Part of a small language model's weights.
Size: vocabulary 2048, 1.59M parameters.
Training: a variant of SOAP for these matrices, 126M tokens, 1915 steps.
Each number is 500 + 40 x the weight over its row's rms, rounded and kept within 0 to 999. Layers, rows and columns count from 0. Numbers have three digits each. The size before them is the row's rms in percent of the matrix's.

# layer 2 MLP up, 384x128, rms 0.187, rows 102-208, columns 64-127
093:501409546455455537497501559584561430480524548501523430474553512468494458447455543492539535538478505481495545506582499488576546442472479514542464478469517480485573501395477459506495509480499484
091:455498500518452473454473478589548493474468508392524440484496514495517465484495484519571545512436534536450553488534406516566494463478446511574458496506553494551506546545499534483550509440509590
095:573456579486492481448534535521485564496514551505439527462542494507517487563450439451485448535516494469518432516484525524437492484507428458576498439548492543547573488406532507437449468504543515
083:499523583444558490498475511472589490579484519481561521528496478529504561510489499495496488511432487529510477430489458493489550454459522461463475487471476538602497504571479530398539585495504482
157:505505479568454501468488487530506537530512516450423522480490528508489519453427485523502490512553482538526517476476538435493471503536478410566541533502436615430440573536549469528483497509542535
105:497479458523477627516487537470425521503545533519511539496525477536462503516482535487472470405486554523538562498476500507445452493453586468504553481494521487549570483513481533526458438498552522
095:522430480430541496524504489514526546588508546510454494476507514555470497497506514467497455486480554411509492451514505499494528437502392518517540520495486546506510544492437485463516459480545436
098:430468480553465496507485516518444547498465505486508434518534556531445452558471536506464480544493544513459475486525404568540537486465517466523450439518428475521536542508583481511515502433477488
094:503436511469537479544451549532461526564470473498436529538508555447532486486568398423522569501530487485483531473538524438457517535420457495476429541470424550510480442523483535503471508459476451
100:566548445608566507515519487445539432511516581497532545453462477492522550593510457446479519474494553511439549488513458469459545451466512411516513481448556563514509503433514524491495481503431518
100:527463459503464582547461468478480521542530567557454452427544523529507481431462489455495457469483489452584505476511521528451515485539464462508478465536513523520504513509484466522469513469543546
109:526514433500469512520496501432473501506452513500486506472578585518513451500517544512413470573444468602468552538434552457533491473528448458516583467489508565492516518569507497463557510487481475
134:553502502504428478496489524578505503511410392584494416541430497499478474560552470496447476484508479478484453480553489538443482414561456558530538541504491575514511576497520457475516520531516463
127:473545499503477526483471475526452507448497532490502454498502558553475533452453425469497456532457476553534517495527567467482468430552513464451554533442419562523455537567500455434444501479438530
094:472547537521483553534479482491501510511493439536488514396503512461453470514456517508524524459502567499482488531494491506440500500487504466495457571462602507510461540488424537486470464548554446
090:558518560463605448539547498557494473463496582509449458510504606548478465520518464537481479456555518495509469465577474483516478528500519518392473438481505446524569513547518512536475534505490532
108:512487438474558502520448546496462443502454550442423577439578491479491425478475529472420467440518491484541518470499512463461481510513455475475498477581468493453471482472455525548484536496492454
089:467497532417461519480571547543547521541480501577518448517502498444518472457516518491565492485496546499445433553434521515496455484434504500504475487510437473572487538455397558441511477509521506
101:549529472512508453514530482489458523481514492433499565459489488525521497439470412473494492569478531488523489506499502484457492456414541496480465492502546487506560573514519436533508513457591493
097:544545443514488497529532454456508508504479515528473460455524446477466482512476493519513547429493515529546455503547503483544503494506547557438463479513484445416543479522541494475522591466541473
105:386519483514488511532447479430517472494480513541438548485474461419486495536433493518499553545468489469500529464492543545515503533549467493462438462488490608588552511531507512465502473465555492
116:538395493519559418524489464505472543480429517490516607552506527464477563534500520464503525440496500507549453520502455552499570522502510497564456439510543561521476486467488507501475474488452467
095:462468481467509515387412545535422536466486568546431482527512510509501541511489536496525500497465527511508506443476569478445468491536482423513507586590448533510487550455498536494528519476506475
105:509516473497475459524484488543463528428522578519465515563533492480525465426447486446435553468506469508503469569560494460484438496462520513461531491502481494539509490498482535531377475517505494
107:485481488556499528499511473482445456470554462557528472494499483435536425414513540526533557536491478374487561356481452474458526523491562519514535446534505566498511467461471495499488517577561465
083:467524478497548543449590475497449497482422521452461460438537529488480479504460480623540469526500508513450490525508541574502597510537540467460452437560538540486500523569444493478546548532573422
102:508555383534478477527477593530513484560467498586464518499487485472503511526514519478545536499509468589539519482519473404507458477477592445483489462469502519465502517475476533478427437493489590
115:548502541473485533542525443511529447532557539504411539521466507501505496504483504530531518502549486497468472468488505485507540529536497564522448587478505463519585515479482540510422470542518446
094:487442457469476486402488478480521479528451523504485536483480480518514512486467447490512565543506542479462557467482535501561503499594492466440422519415485426449527494456573473523456494500466544
110:497464576534498541526492537525509517529457569485563471565529610518481643466509536501487472442490517579480487583452526473502480498486508519460458538493551462532439492497470483522537545501500481
100:449519522542400481537501554520550554494517509541459546491542444507523478483435469538481525452412496484462515510504464502554476506493481427541478540499524573464552514517534504472467549482536483
091:504462516511509493550462453523490500500526543438445483498526528485489504464578516411563563521507528539525512534524525477532503541550495427438462501490531499540558453498406478469483491481427602
097:596534436494521467516505478495483551515522485531502530489553517502509549490592508439577425521461533509487514511492525478530469502535485510498447434575536520531527526488381490509500565446444504
103:485500450470479464469526485592488493482484483523397482524522546477509428455485521518490517543463511535575523464527475568443503592496478495499477445539460493546525551514467466440548533464568505
109:510526473524508464505486471492401483501499494551501504456564496503491494515510478516510526506515609479514505481480515534442480463618476453470546472487598491545553485574514501489493553534545513
106:515598513481449536473496467502517480495527530523551491510492578550390491509515474443519552502479434469483513524436499515577457493506488524563511400504500488501549520555492518465434524530524555
097:455401467432569572506482488503512471469508480518499481558484489572508504504505393444456494537532455493535476485483575511462492482534515436547513419528470509521440592474513475519481451534555481
109:582457537542533521458468512502523488536515513456456483521598427475495536462546514485520446498511475582449458621546470504484464488456457514505478470507514512521509454531527530552539464479550480
092:535469475491545493516590410499497483434459491534513549507519512497456536503519547436545527535538462583517490513505488496514431492481449522483447501513525499530498525420515405475568513487587440
099:470557472449601484549462437456507526525436560541402515515475513489515531501473490534517475514458487563542492437502477515427516465485550481498464512488509466455496566454503519451494476493500574
099:542488503530507545551564494465503488467472532556458494469517513518479507491529557577499475547456570509501505490579543456522595488479440494520470483508361518472487483477463476578524516507496541
108:562486485578439458567502503472525514501437593501495485523515467405485491517462498531474482497444510535539537502430525442490532516488520567481517505512511439411471521579517507500496550584576510
103:418477513455497477542505524479488505518536481557512517474588487485596478482506500394443519510493491494526477523518463512516460551490450526437496457482538562483507551496484501432520476577518520
108:544539483551510479501487470505451472562472491511434472473500451504535421475548480511463499548582511514465459515443499467523457481586508474477517546535497517507515502432489520531454482577454412
093:508500441503428588517520441471487522419519495515514512547529485529552552465461524495510503465468505520525494512504482551535422478441396516520580505481461472467473505569443500506577518479520470
097:441504496534507506527515638482507548519453531584492489518641495490530499500502458546505512511483485521573499466490513516429509501472491505448526472467496513472460466528527486540472493511526498
087:493486450538526520520526461496484519511494538451512440570531509434472462460492546498568553480526442575465464458483539467541555517466456535461528454538554577504499565470459514555588474553469519
095:497600410563487537514511515460481424435488510541479490564509497489539501493477478588466459410528525438514503421506524516471505477509533510526484514459552400546589472501490503559512508505503512
112:442502489539464484543432508510509551470417444554530484502505544489458478414473526485474483479475474475503568562469568468539412585507517487515535491468467600505530440569430504539501502518376490
120:459508507545534504537554500479460518481477513443450507552486486532505409479483565599531561461513536494547467537463544575524521464486485478457512511459539540478503561538456538526548544461514455
091:485532511449451485494450488439479494507540478494514527475550532471526505530467561470478515494461516510535501447534486451473500494511513535466482528484437476486534559474528534479487482563455529
087:505504594452577528479533452482472549542526479515489485507513553514465451457410497511541541474585512580499485549470481528509516513509546412523541478415503522596530492460578490416478466453513522
099:498445510509449470509481449423475543527567511506467455546524492467483565548477485441527534531547434475480497438532490478480494577536541535532515495491498492439524491489500517509521474525482507
096:479547477524454481483506552540611514502493432559527464494486541470526499518508510555476489520466491523505560544391535431444487424515508530539524503498485561552458484445489512543493445515480509
106:517441472466503483503500567460508507438515544544545539473527423429446429552536431502584597457436534494442444485492466534474534485448509489453496482513603537488514533458515487525530546455482559
102:468537474430512582520540531585524469487494558507539443575468548487480526457495516477448517526448435530493531479484477481476470532512476457494452543540460545514453505552504493420441556544511438
098:529524512489389538421462498618536509520531506498519523541495427513533481511570519547487492469491492492557533480508552452503528492544500551466464488509549497549468472576491538440441481484448533
095:505425504522521469532440535565482464523573510530507497580585468483485525538479444458481458521479461517507538467537457529464554493508507433516513540489549493504493500492477523540428469511519480
094:556481531547447479486421446508427525554457543514542528483478512541504473521425477477510487431455488475538613456535517366539497500571490472467467441529542485497498496490520511521545498439552525
100:522521512532478540518525563497578468565458522572502494489518472535481523466527485484539541534495476558439508481417456480431477486568539493477555538453538471510484492490478516509520486507495479
106:479492514512392495463472529551522539570541444460509452579556486467517492475502502503481555545572581497468545470523491542464527496545487415538428439513537470524491456478482501526498509483505532
097:426487568519452482480527521503455568412497521471529510586555473460474461531425484526501476504506516593483443554445505495484483398417574502496449484503559473528492514506504564525507468510452497
089:535520480551478547562497448494506523524513588520542568447510457564526449480494476486415507455485628478515438463436513531518473592467527511505521439526539527470479500467559491518498596516512495
086:560483510509462506518500514446594505468506486532509513472513476551380552488514489528444491583461535461466480540475546466493474452563383513475490530536472495530533516558489479539518483511483433
088:533492466539460443470484540498467487501479481432496523502474450520490478443438458477394453510560502389502533463468512560502536564530461526506535369546470510560502468493498528574535561493464517
115:508484494532511533516554476432474564469432501500513528504543502465493480520529588395517495441464484516597437538572432502481454532518504528555481480477411553489479428526488515501523529484535461
097:493540516487503518544475500433424571492572426503480527448512529511511472512490554514435502522558455548521438492456423492466521516490497550524440465539572470510462511528509497593441484484528483
092:516520497491524495547474484449474538516544491502500446525533461462462500518502528466460554473437486518546530514538554446484434526507651488547508457457476493561501466506527501543517488534466461
085:494533487466521479464472482505550486528517510554496562527466475474469502480448496547446570572516518452479524481540535565471497475462442515489536465491474480494488561476458503546503536460621429
084:469518489430444493553518425545560535519426551556463519550449480545465520513484539495518520540491543488481466444536496467445502478574433498494560535550523569539483480561475541522510508532518601
108:463536499577466464487478509431538505484489498472561542494545433508483486516547476491506461490492583552443439431387515531487568440488422508542478480452579445516520446439547492535581507515470520
091:537472543600453479465526453472496493424461546519497518472557467504472449504598447466446506469484450469521484488547548481472501511477460605493432457502532514441480474529421489533428488491512536
092:486474483539528511540492465502506502554505549472527480436479453514451499508589506484479457474449478539548501603449506481508491507505487558481466457531450539494434499469444521447553460452535482
100:504506504549514448495502387537436501519430523461468565547453556558473489498482493492478535573609503490490463434563533452550531463569446528516493529520445493515502540545524483441517519513492473
094:409526545409500500451452530482478548468461529461516448534474470523474483447509535439538513412472497466512510503534462485497537519442554514448448507538505464540436527465524509500567552532520475
100:507498525482524545516462507540527473501480533507546557512503493482441470522467516477418492466444500542512521455501490567521459522517458508540435529520547439455496439524507555534532498527510516
089:528485476553566556465543456489475503454501450509490532540481544567415446517582537575494490524476489503544464543482578495522562425500439559503495509541534461487477541456493494460515464499510562
093:468561501546444516564483513509487563536483524449524567488501463468491438426527497511400539489495557557501498484444486501494543511528495514476475546512439479565483524509481606519555447520450496
101:471470439584497474502558483507480430515516522563509437598473464531462463503498485550538588588551469511482453447452551458583523483511518581522477479465477530469477526448470528481520504523523522
101:518481550454525460516572518480451521498480510541572498531517486460502476557497453526489519435514513557483486548558524484469511488497490532487426474465556468513507513501523504433464508494445467
100:441517451533457514552418489519493541503525482480526517512552522463479471509469542516548451450583518523562478444492546537535482448486543440459458476513424510503435518528519544453518507627418468
083:537508507506478571563455497513448542539556445464450453455503474532461505502573522560482503508477608485489577472479560517502436474505511493415436451458502476546486492474583460433440444500551509
105:481504523464487579471488461455463413526549570471515525560550458494453509503513451555547508494550448504518567515444535411481497519492548560498456415536525487483523533554529566473514520517486585
111:576488459544486527485445428471475529484496493538505526474524486511430425395525530564463507444519567531542466574554472496544390447479472389584537545478493521485521532483513466537526510474450484
089:496530439482570455586529478523542433573490460549528506517490533478494438495457487488466544489430516530508449503424527505523522529509473523553507564532417475515500523507492455497471479475458448
095:557450475445506548516489479464567530406458555490465513484506573482460477431508504456488525465425501609496472506433497470529467519410504622454438514555519535463493489464440509527472535546556440
088:473439523540608553521464501529539508509407425572485493454491563486556537515580465438436484481512445507440518491449444561444462496492480543514475431511507569491506487557453572488498522549554485
098:455609493541440466511446504446493534455501543535516589543556500522505380459510462538493569547452485460569569551530516521524476497487525498491496435453503447499565509538451497496439481512512507
120:520548523577507397537537532438523537529514515475504489510563383497491595480517449444492563556546545527464478500501480508463568510500490478505525515440485521580393531527482501522554563530505408
097:512473496493494510469488548504519530511464458541491497465479504472527428490558507508457499447489476524529461508433501545481492518459490484402395536506465481511510490473461508509475498517616570
099:480519491475461536488512460433518459528426545524541478534480537513484485476504497513538541446509531453544493499599574492510468464454504522449451506526561520434504451521512479502442576528531526
109:486498505480489501529533483535493514507492489533467521447468492484503470520513514458459539377548442458534511484530492536494497547530482517574517466518409406484515526525522528473382492519495512
112:553544479546494601537510522520541530471454508505471495511411470493463480524497501496446524412459536507536474482474484485455516452516546475544507517518553572438523518438550506561576527535528435
100:505570546522534497536478492480494488593414494473506534480502474548521459492505567529524485445458520519524513434523451505480576598505469534522459522447495513502514561491475454465579506502562499
104:466478497519506510432505471485468516576480489507501506406510448621533453470595504505442469472453534472514515497511554565484484522536536508534491439495525486497456430464502523423532466492530538
114:531463474543486394477479495554505545484523457472509465483506484569532542447588478514473503504498444455447548481495491481548533532561587478542516459566525494482446489488478487485511418479409474
109:501533485506521499523523499492493491428496496453549498558526412505524444507471436478478451486536576476539436571477518506461471445538429525582485463505536527532511553512546425538569522497453481
112:525482453512478478520536475516454383513490538514487530521545498523458524438515483490460465495487537450489524494509479488536517506478499530540510530467521546494453531440501544437547588432520413
100:525484471522544538528437506538465487511531482547483563516511496518568451502493489419542466527544469550535538487571502537474496453469460464448480426450516455504391568555491524475487493486465506
102:499502493550427478482530482578495543523465496493500528501457387494503550452499512446572485498451543520489483566534494486487535440511502555493536447586540475430513481492460576516482491511544573
101:493529531528517471508507497487487491474458499509501466538565574488488526482510469453441597504419505510404470516520496502484548420535477500457521552556461467433507447461521460586549522573497443
100:505511484505520513497462566495510490482466425569485474467466463600498539467543493451451611532537453434495455530558489432452524544468456550488473472536541512520480477519414443497424533510485574
102:445477461491505421523484549469385552505517522512511521475504416508455497525471425436429506423475493487523462544507537507508456516491438491469488529479558511533475526542443545457467485504534604
104:501550464460574481543592473488523575572420541464479550489471459473490576452523587563494521427469516496491485509459513493521532525483530511552481463475519510478470557519520446510474568476427517
093:489491496491526558597453547462541506533445528491524592497516577557544528438530456449503489533483467461468448537506532486486489499488482516474491523505466517574568485459486486557468374561573452
101:558495531489522384511466501560528494528480504463435522517514449524491468465535420485547475454524472450448541515491507458542514493527437550474482520526467427517502509555542452554497595548460515
106:463608484479515538476454493563491555575516551512529476463572486529491486474513521467489506471539501455530513461423520561500519458523518521467474485434469535484510509605497505515496480557510572
# layer 2 MLP down (transposed), 384x128, rms 0.165, rows 102-208, columns 64-127
101:558548547485471441499481505518521469528551430461457491464508567504511525503460578492490512495544481482485448536491395464452536485563534510465494489483457478480446422444496578549523611510514511
095:568510548485548549418524560473492500536401440452573461555431487478496448506516502547466471531481488481453457481537510483485423484439453446564495526549492503432485579566512439399546511503527508
097:507469517506496462534544494502529453495476480461542514600470499533385480469518573471570496555471587503441528485568509432464506530504482469495479537569503475523469540520503468525531517485508511
092:475582521418526494546511436517532519487533510531466508452488470494559498445541450563460559535499502550417480507469509523476476562444495455538497482402571574551508535435504524468527567462518537
132:549479433484448496413464435493497455608464485520499489434498505525516526546501521499508463495472489531494501511455511439521513490519517401518453509501457458503480474525562417435548495466564468
104:458550499539511526541470554492464563479536547480559550554591456483502485523513438479544450553514467478535471435462488517483486508523542528498512492486507491553512484480480542510393503512430558
112:524596557540489495560497498464493469459551489513437444433465539514562489491549455534450498492569520541483419502483528517461544543493517513504461453471486458517524488515574540539455502526496589
110:529518533447471456475530453515476454482504527504520460473574410532497484501545526449476466505500504542510543567494496460461613468485518410531540518531519466495429424437525490485506441411470421
090:482525496525468531506487516457501457479457473468527441436555516526550453480466477516468511467514473507497467545488513572468498465486491464502500454522525483555515526495487501536530515468506516
091:479499514500454499475540483478447429543542518547558513497501417498553467434471440517576435498503534481487511598560426548550465488506519455450492515507562436502498566448501538497506537528467501
101:534505412501502501585480433410471539557480464570489528504512539561526523529476502531506518560570455560579426502492501498552468485480472496513567431503570477499552453478610545437516443410543522
106:497528458436486451498465537501528472506466486520495474491551532515488488535532518535536514505458501583554469604477422514540460492538551453510500531498522468547592516428477453533471413489520537
118:495568494450489528495498452478461575504543512496491486469465524474455525420541492458412539543476504584390467531455486516530470526513505499569530477485498505503494496469476461544500502475602539
116:569491515400454476456453487565520473512479549498489444459571591471465524490469460497525492414419513465512473575499506539588533505488501450480531559479500510494471515529523507469526545512486466
088:450553518433472493475483556559540493491470531485474495532443486517578536572486522451497443566457471458457558505514464521551569526415529476527594504475447476461478441492598540529514417519497539
096:524532504481468463494521570543542467481440486462502460528445564522519531508491529545460465412523537504540445539479469549540508491478576515502477531557523523415526481583557467559461492446444525
099:529569491478478464500433485555542510482472536488507513513441505499535517488549531471469453516480467512522510485492472488438558463532514513494502522551495456484542535551467457543568517525497490
088:475497477457504572527455563511475525503517551546485502524500490413559535505489504467572446470500485483512510505559459501583436473456508475499497487538517513529477477537614503540465460532436437
099:441482494528444459541453489514526555541498455493471500525451534514534571466453471503541506494483464490525489521492472478459535501530621454468467488470452482497524514457496545513577484458543471
095:416473482458501446528531503414507492496506435478571480461426412466476515480497462527512527490528541509485527426464531481466557495530466520491431477448502533567454481501552415548472539524509445
100:553474494504519454459599567524444480452517507467555558482491550497579528446494495425536452466468556438521527495514539459465556417489511576533479519554567459424460449609515536506496514468511511
094:476558531421486525503481571551510525477533499529535512578423478428462502495527483505481568535496500456499521424518520474502506478492541507546493573552471536441579538463419506511507544544410527
097:522557436497485408495405475397484495523460455536479526392502446471420480505492500498476508497435515526473452531497560491514488511462497473491513442479556479457446519513529487543515523504490447
094:557453491444533575460478500456540494415593449517544582449511515474482449458581494564481512548521474506499450472471516434480543479422511516557487455491592510526516458583584481476539544459483463
103:559468564467552528473428553508475584502503500489486421515490483463491475499438516484492526496529574506427534429528502623502539481520474569473551527551451541404560483517566561495513517448499538
094:526482467423510386492528520477503512503491470561411492483486554551523549421456530517476515537520517507527458542524542608534509481489493506555462503471523567468540512472473475513544448585548466
106:567490561530462507465543523537469607516489483454512443561521524458476493469420538520445465476526478510474555406594466531496479507508546457489453496474568520477459475504436537495461507521505492
103:535481498427618472527462537425460537508453505469581450458566579462515478503471454470496566472524496474520475522469477497511403532503541467525501502459480564524497485517545490407505567496480459
104:478476461435518449585538501448486488519529477459525540533487506523452446471535414603523503509525554499458537427511494436491482482559490478539518532417547515526431486528556513540457518458519516
106:495473492499486539433540476514499519392491546511448442534595502566516569478483485497462560449497526457457511472513418539472517489478536546471478531512588480529536426444489565545530518470520590
090:525449530538511504465446532452479468521482427529473501578486510489492491529523538492525440479500482466513497443498501512521519467560494555441542549509507478464490483431491476432515470442574482
099:480511538531498506467462493463514543558536481491499540486630504474475550494463495470536496506574483486528437487515476580541439603495475518482470521515504459505554414444470488497537460550526522
083:434511493466497509464432600517443605483594536451506506502433443484538518486513460438481549513516477509481499468490472504487546495477474565530476506527446508492544527583485485509493520545457492
101:497507536505599496484485597583405499456573458463456457533534490519497527477468582489493472503467505485522472500551493412527506509524453444525512536505527509437523544545501476450433501524517435
109:564486512427487549543456486543412538447536552537493504554468534479489492501528425492452510496479536476503541484440494500456487427444506506546481496504565520498593509500519493517473512501436519
104:512486505446497464499489599524465456515559494506455493559531506476510523539529552520553534439565555459455494507578519514544432493501498566526499476480531557467448439440464502522574469500546532
095:503533481494450540488509464521541448524524555494553522520489600481516527497553542455498473483380496564543511478542512441565484497445530535502480547482550418440505432512466512482468470472515529
111:515510499520491529474535494486464502599552538520435527443533485538517471455513409520477451468475559537533518496539485534452452520418415492515457550522525490531481488558495516473395444497583543
095:534527449488553528496605486492560537545487485520460518489493521543495485535527464516511556507538497471526484536459511423500509470478492496471487494556538475506491482517495586412520567492485486
103:503519483543535461547569476509488486503445549510504467445587507503468460513500508484546559463493501558556513449472485503542453468441445495465553497535466485484545508449455500475480484416459494
100:538506511526530525502529520523448416517528494523508481541484464518565517506516482500492454507583483409522477538532517528440566461475440492526560401570584534476482495489515477460531488530448540
094:514529542483549360484556524486527470483448561476557461506449514485556526477497559488474561520516506458512576486557491585515503534456526518510480497490505500523526467455471532527539475512454507
103:504524440503484551466480497472525467428523403536527545495491500497461452435427455469490506455460518554511447508516522427500437507491467421469493562502536492400583485511492481485484520442434429
099:461527509501449534592439470429494519519532495493566516488543448527506476502496589518500535476491530512519507495455504490439496400451485485517528526519454618441559530611456485537550476551487479
087:424557489499458562519397518456542437501490476433519560444421471508487456479524563556519551490579473556464529485464445493519523525514468468487466463517501507508501541602511472486523492518481420
102:541546478478515510484476449530558505594572500532527528524507505625478552515481585501495461478480429567487550466518516538442553494484527510508412520542459518510500479507470534438447511491491526
091:504570541589542524473511521521528548455501510527470516485573543491556468442447463536532511507454475581497471469553490530509485518425478470505461501418479393436538494454502555450477468522545534
097:467438460501516490558505502502488427426458469518572561511483464514444535420472549469414537499511549559581493477542540478492531512435490411444483487542525443516504508529498446520471485468509499
128:465401547501514488491510577456541537552510506490462438483558547578567575531499374506494484448530518511428533534463536434507491526489473453504499420491541451530544532514489479540468533506523515
110:541430474394479481490458449450457458549463563538506504445494497507430537527530497492492454501443465489477533496554439543508546447524484530499443502548519543482524527492460437576537557440458408
091:542482476459581464476462459516459541493429532443462534527436461522522487485556508486517522473454508498448432494497502533574520538553502508530519500525545521435458491577481457539570553520510541
092:539448498520498439512527464460458515506427476545530516464436477421533484437531466460497572475499535448379487516478536499460568443478411580513550477528528575482512436526488474463543516531488520
100:402534530516509527526503458500517482497475441572468525432426564422480442452471503468504558423500499497560516475497463492436569517530438505494455581509502489502471571469541479509483443579504514
092:476511488457492446501501393506383508538493488523496573464514490502467490494538505505510481439531516535478508462488515607500552534498462516418505456533561454468477527452560475422448547469528487
103:533472473493419516545493476469459461493532531542516571501560540528551484522574519491527489491549483554468500470525525514508448595461567483474543473486514450490546509488496491408456495586452527
092:454483490512495532475469536502502487472540494507519539464558447547487572549506465545458479514495580435569470475498502449533478450542491471492526565479569525504553472518490434556478485512459484
102:512491473480536535454502513469497459471454553442409532492495514465475518442508504503419499508558446500523480493529500485499553553504517536465579595510500575518559518512510507478484457492558504
115:493495479567449485447472494580511447554494515536483510515534412418498526503521502528505510519496521476539539511434545483472508462537545391492467495504547512501537544462501460506599523488483494
097:477498460485505530556486509545469552446509482468564514524475469493484398495491503460471533428522471442546480476511610626516510505451490513553519509602441455572531482513420561483442497535561457
091:456395517541499442479487454535503493510491493504491531586427480468476539506433520431556452478470499447556494554604506526549526474460519525488409489507500487463515508557456479562464477485469474
105:522495447465580419541555501535503483475416485493522475576438443542429492474517475552501478507443572425493425467503497512465522440537524458525524477462544474522477507543498527497450515474488491
101:496521568534484499541492482543475465581426472480532507515498517472476510524519482472454505584444544583514515484466540500494581556505469516417466484547446510530569562490533470483474533580532458
093:490443498513505499479555480557476555568451506495435483570539459458477494492507542489469508484487440462506467528555554557536546433502436478557471536537518471542565498487457487539488499512501477
094:448481471544527485522517478541464547447478504500481525389473480449486421505513527456514497524463459504505511470514504536501484507515568539471551486510522445480486470472443505481462557504519512
089:476558534488492535531567568557443538532478560530547502536590551449509533513490464464484556519472481470541403486537499503521549522543489522501562551527456507489431491439524519483502548437476519
107:532519556591519476411530532465435545498539498495566508494478463466510470477504517471426470490494578521419457508588511526478579465537487511457543494474556483506544567468457560566594473540518477
084:483422491472546436469555506571482517535478521505499493524417527441519483463559528483500540484440451494472527578544583577520554484487475483505517477478562499436490497512533543582448500545510487
100:490486555489460535470504489559533499500489488521502551514551502546457505513518574541490470532561505493531541444441401501509531564533429552485523514545568578476552505502477504424451441519514519
089:468444529530457510526470524460493483499501387429475460499472496521474508496490481501591548461498494491518471599512554524542483536518532486510440544456500489541467489450557480512496497565516484
106:500429463480466514532499488469492451518547425509519447490514532452502474480486499526371503439563489521528517505498514515508520521487566569512473475497481560490505536458507452434468500495485489
113:447505495561542538505563508504464480512436487510479461598511505523560472464561434484492527492507495517479429561470438575451437446460495481531549506519513439533503410459509480508516507489516540
090:522493520464419447548506502483517509578561501460508441470484540407541506495463496504524513440518470491522524586514455512516537490550522447517512600523490520526490455528480490511506528445562496
115:437490460546515495510441519502449483488504452487514493448521515528518450442491489536505528386515518546565499546460493475534520457516513496528478497522449534466457489543489550448528514530487486
100:528501537496439476449468564526439470534503510548487525519513479582481469490531505535497520529414509483524497505407510538541477503527523454513476508522517402565540463422431527517551479527526466
098:514502464528495512550572458504479530452526464446436458543549504528476471527491460489381483483492495596441443531539465485473477505535456560470577552540563451485503518417469533553479507441547492
093:450487488476481497536497441415579464502501461391467506537423458436445482512475434526508496528541531565500459465469487520484470510531504557499521461547512510395525467497489491565535443509464530
094:478482472547468501476485475468460517569375517521485461523491498560548563522467532472510573495463507493466507499501489388508476540518575446461424445419470516516508537578493534470448521480544526
092:577413526528500487407553553547522398479466538519498434507368523513550516522513504459538437549455512505512502526540462521450493523485501459540511471501540584542525453481523481490463526442521434
114:461480519481506442464513568443486439528532494565517483576484509524501524502520525469527456522547542561458478457502523463476515490472560599539525426519450470555502632496517500454486509498528489
092:584463524494507454494512564464610526485493493475500453427528488506471499555540482500470496495496489421472556469446514520495514501453549510491516556589500555473531506562478489569495556460510506
093:515524448524553500546488520503538550522446472491532494538429472545484575537500498474534479522533499470488544513527546553566430515485575514411543453507429534461423543478457578474453536543418429
093:527467489461490448464497506580510500532564497506548445496530563513502468558523467488447470462508468488524454490457549465477496481431491504485462612554484533466509558523477536551507508478531527
105:499447465535482521516482555554553534543531486558463387457528471495514529509533526533477510553530448450515501507520498560486604468447461477485510474490566493469521493479486517543551468487472582
104:481513549586487514499504538492499505566511435482566450471501498488476525520548493515559509548479575510483456452549499453507541473484493516483467507453562464488489507484509514535477522433468444
092:455445490464487511479501598462480517525490490509575520535518476500455551593494474475538487480456504472486461494519519509453483548449495493444567503431466466536509496506498445544543531497467489
100:520443516501486547461624407557492522499503455519528420527418466493514459516553459476477529470459493488567500484543518465476467486525479451553434474478497494546527484488494515533426532514551536
094:541483517458480496462476437521510534539536455449487443490482483513450443501490494509552501535531527523491487453545532470544560447509519508621568481468498473505430526505456431486451470482449566
096:476474501504534440493538533484481490553490480591446584486398560474426458485431547481538512512507554531507464544547501461554509450506521501519491481551499501544453431522501457478466449537495540
107:465566495574508478516443448473450488551491487472520487449509515463530534493432533557489488523527526514553498614503459469469589501555497547506559416513507528537516524541567440482527529524526526
086:540538523529503499520495439517505534467490534596535503473504510479497486480492570505513374547485559480529437520515495516539473497487439511475493445440544535534476449586476483505498552495397482
090:446448448506540478519526458505532487577522480473522534382509500502528502488524550457487510491525492500460478569533513471605482539500486480468477567520569492501464474553507497575425464467433499
113:465522477545482440440528504473540523500409459466535562455563502546478495498476547474502499481536478452517501557476532592506509563511493501551547434481465540491474501508531534489487519510489467
098:477541463422516450497580487501479467492514498542474483557416566502480534433477492523486502585518532440429496481532525521519504509521483423458570489522494452477480561472431481528476517492451465
103:523513486446439473462398496499516462483468482563493504582560519476468489517532490521423550482489529542520480499501524492467526495508484510501488550520497577435475599508509471460503497466418459
094:476546522518500559545468503583477544511490512543544501520462574454536571530455501512475469579485522476431483519511562435507512516482523483475504588432455449522536452543472545547460502473392536
121:502542501471486517516463440489504516478435535498480519495542579496469537513518534564437473512519484458504532539474526463460516552535497446547485459526457471427512552469481557551523519581518484
102:569488517509394534406555503558443518516492490548451463521481484525471525476461508511500482462486443482556520478479507454438480525554531421517516506576479492455512524437493509478449555486507577
109:494587520480509465483578600527531520527474499481564547499537605497527481505432510439526448565455519516501448503546454474543533524451511476477518473477466467463518451480570525435492504462399484
103:493529460521502500498575515472525513507511565507509455480634538465524495462462514574514470517527473496477546491433470467541474495500523529428508400511557453454501447456511479496521458500493516
097:479487456518534580550468482432565440415455548467512539553430520474486553524429451489446504528526430479526485466530478460502517540487465534491498507509454484458478442516479481456488465482584411
100:512472495475457515550518521587499535448490565540500474508442459488396429557553572542488471417416492530513514509470489459521510415497511528478543496515425521451513547462503438560519485513456500
092:517535506470499488454420526432431462489563527469548504515496526487481565502460456511473435490482507529484446497468528544544492456465533605544460476467496491468468591493543553468608489529499441
104:537463502492428488493506471517475439491472414530539449448525514543519503561482473515487524515497451502549506468547438542511449417491497439507417544573561517555535515466480555447418507565502533
088:454500463504480506430434507531481506497505540518432542446468523551470445559525507500539446565513502525538573457568448516484533504471471475485487546531457521500530499509577595464428473474439565
092:467532537522512528469488444451470482478521462507579543456411452478463506465527486534526498516468527496474538529495571535537484538456596552467489514492477527519546490506548418510472563419507522
102:502493478492447565529453502480462472493468544480495526498574532456559517503537499531550494506486516607574583500512526582503487506571461543496476451532489570537519478537549497568524457488494406
094:508575493573485501495427463481455462507422531514578543529455482556456461494484504483501504497508482493448491510484489489566479487452562476494496524426478548516475452470483464543467542543485556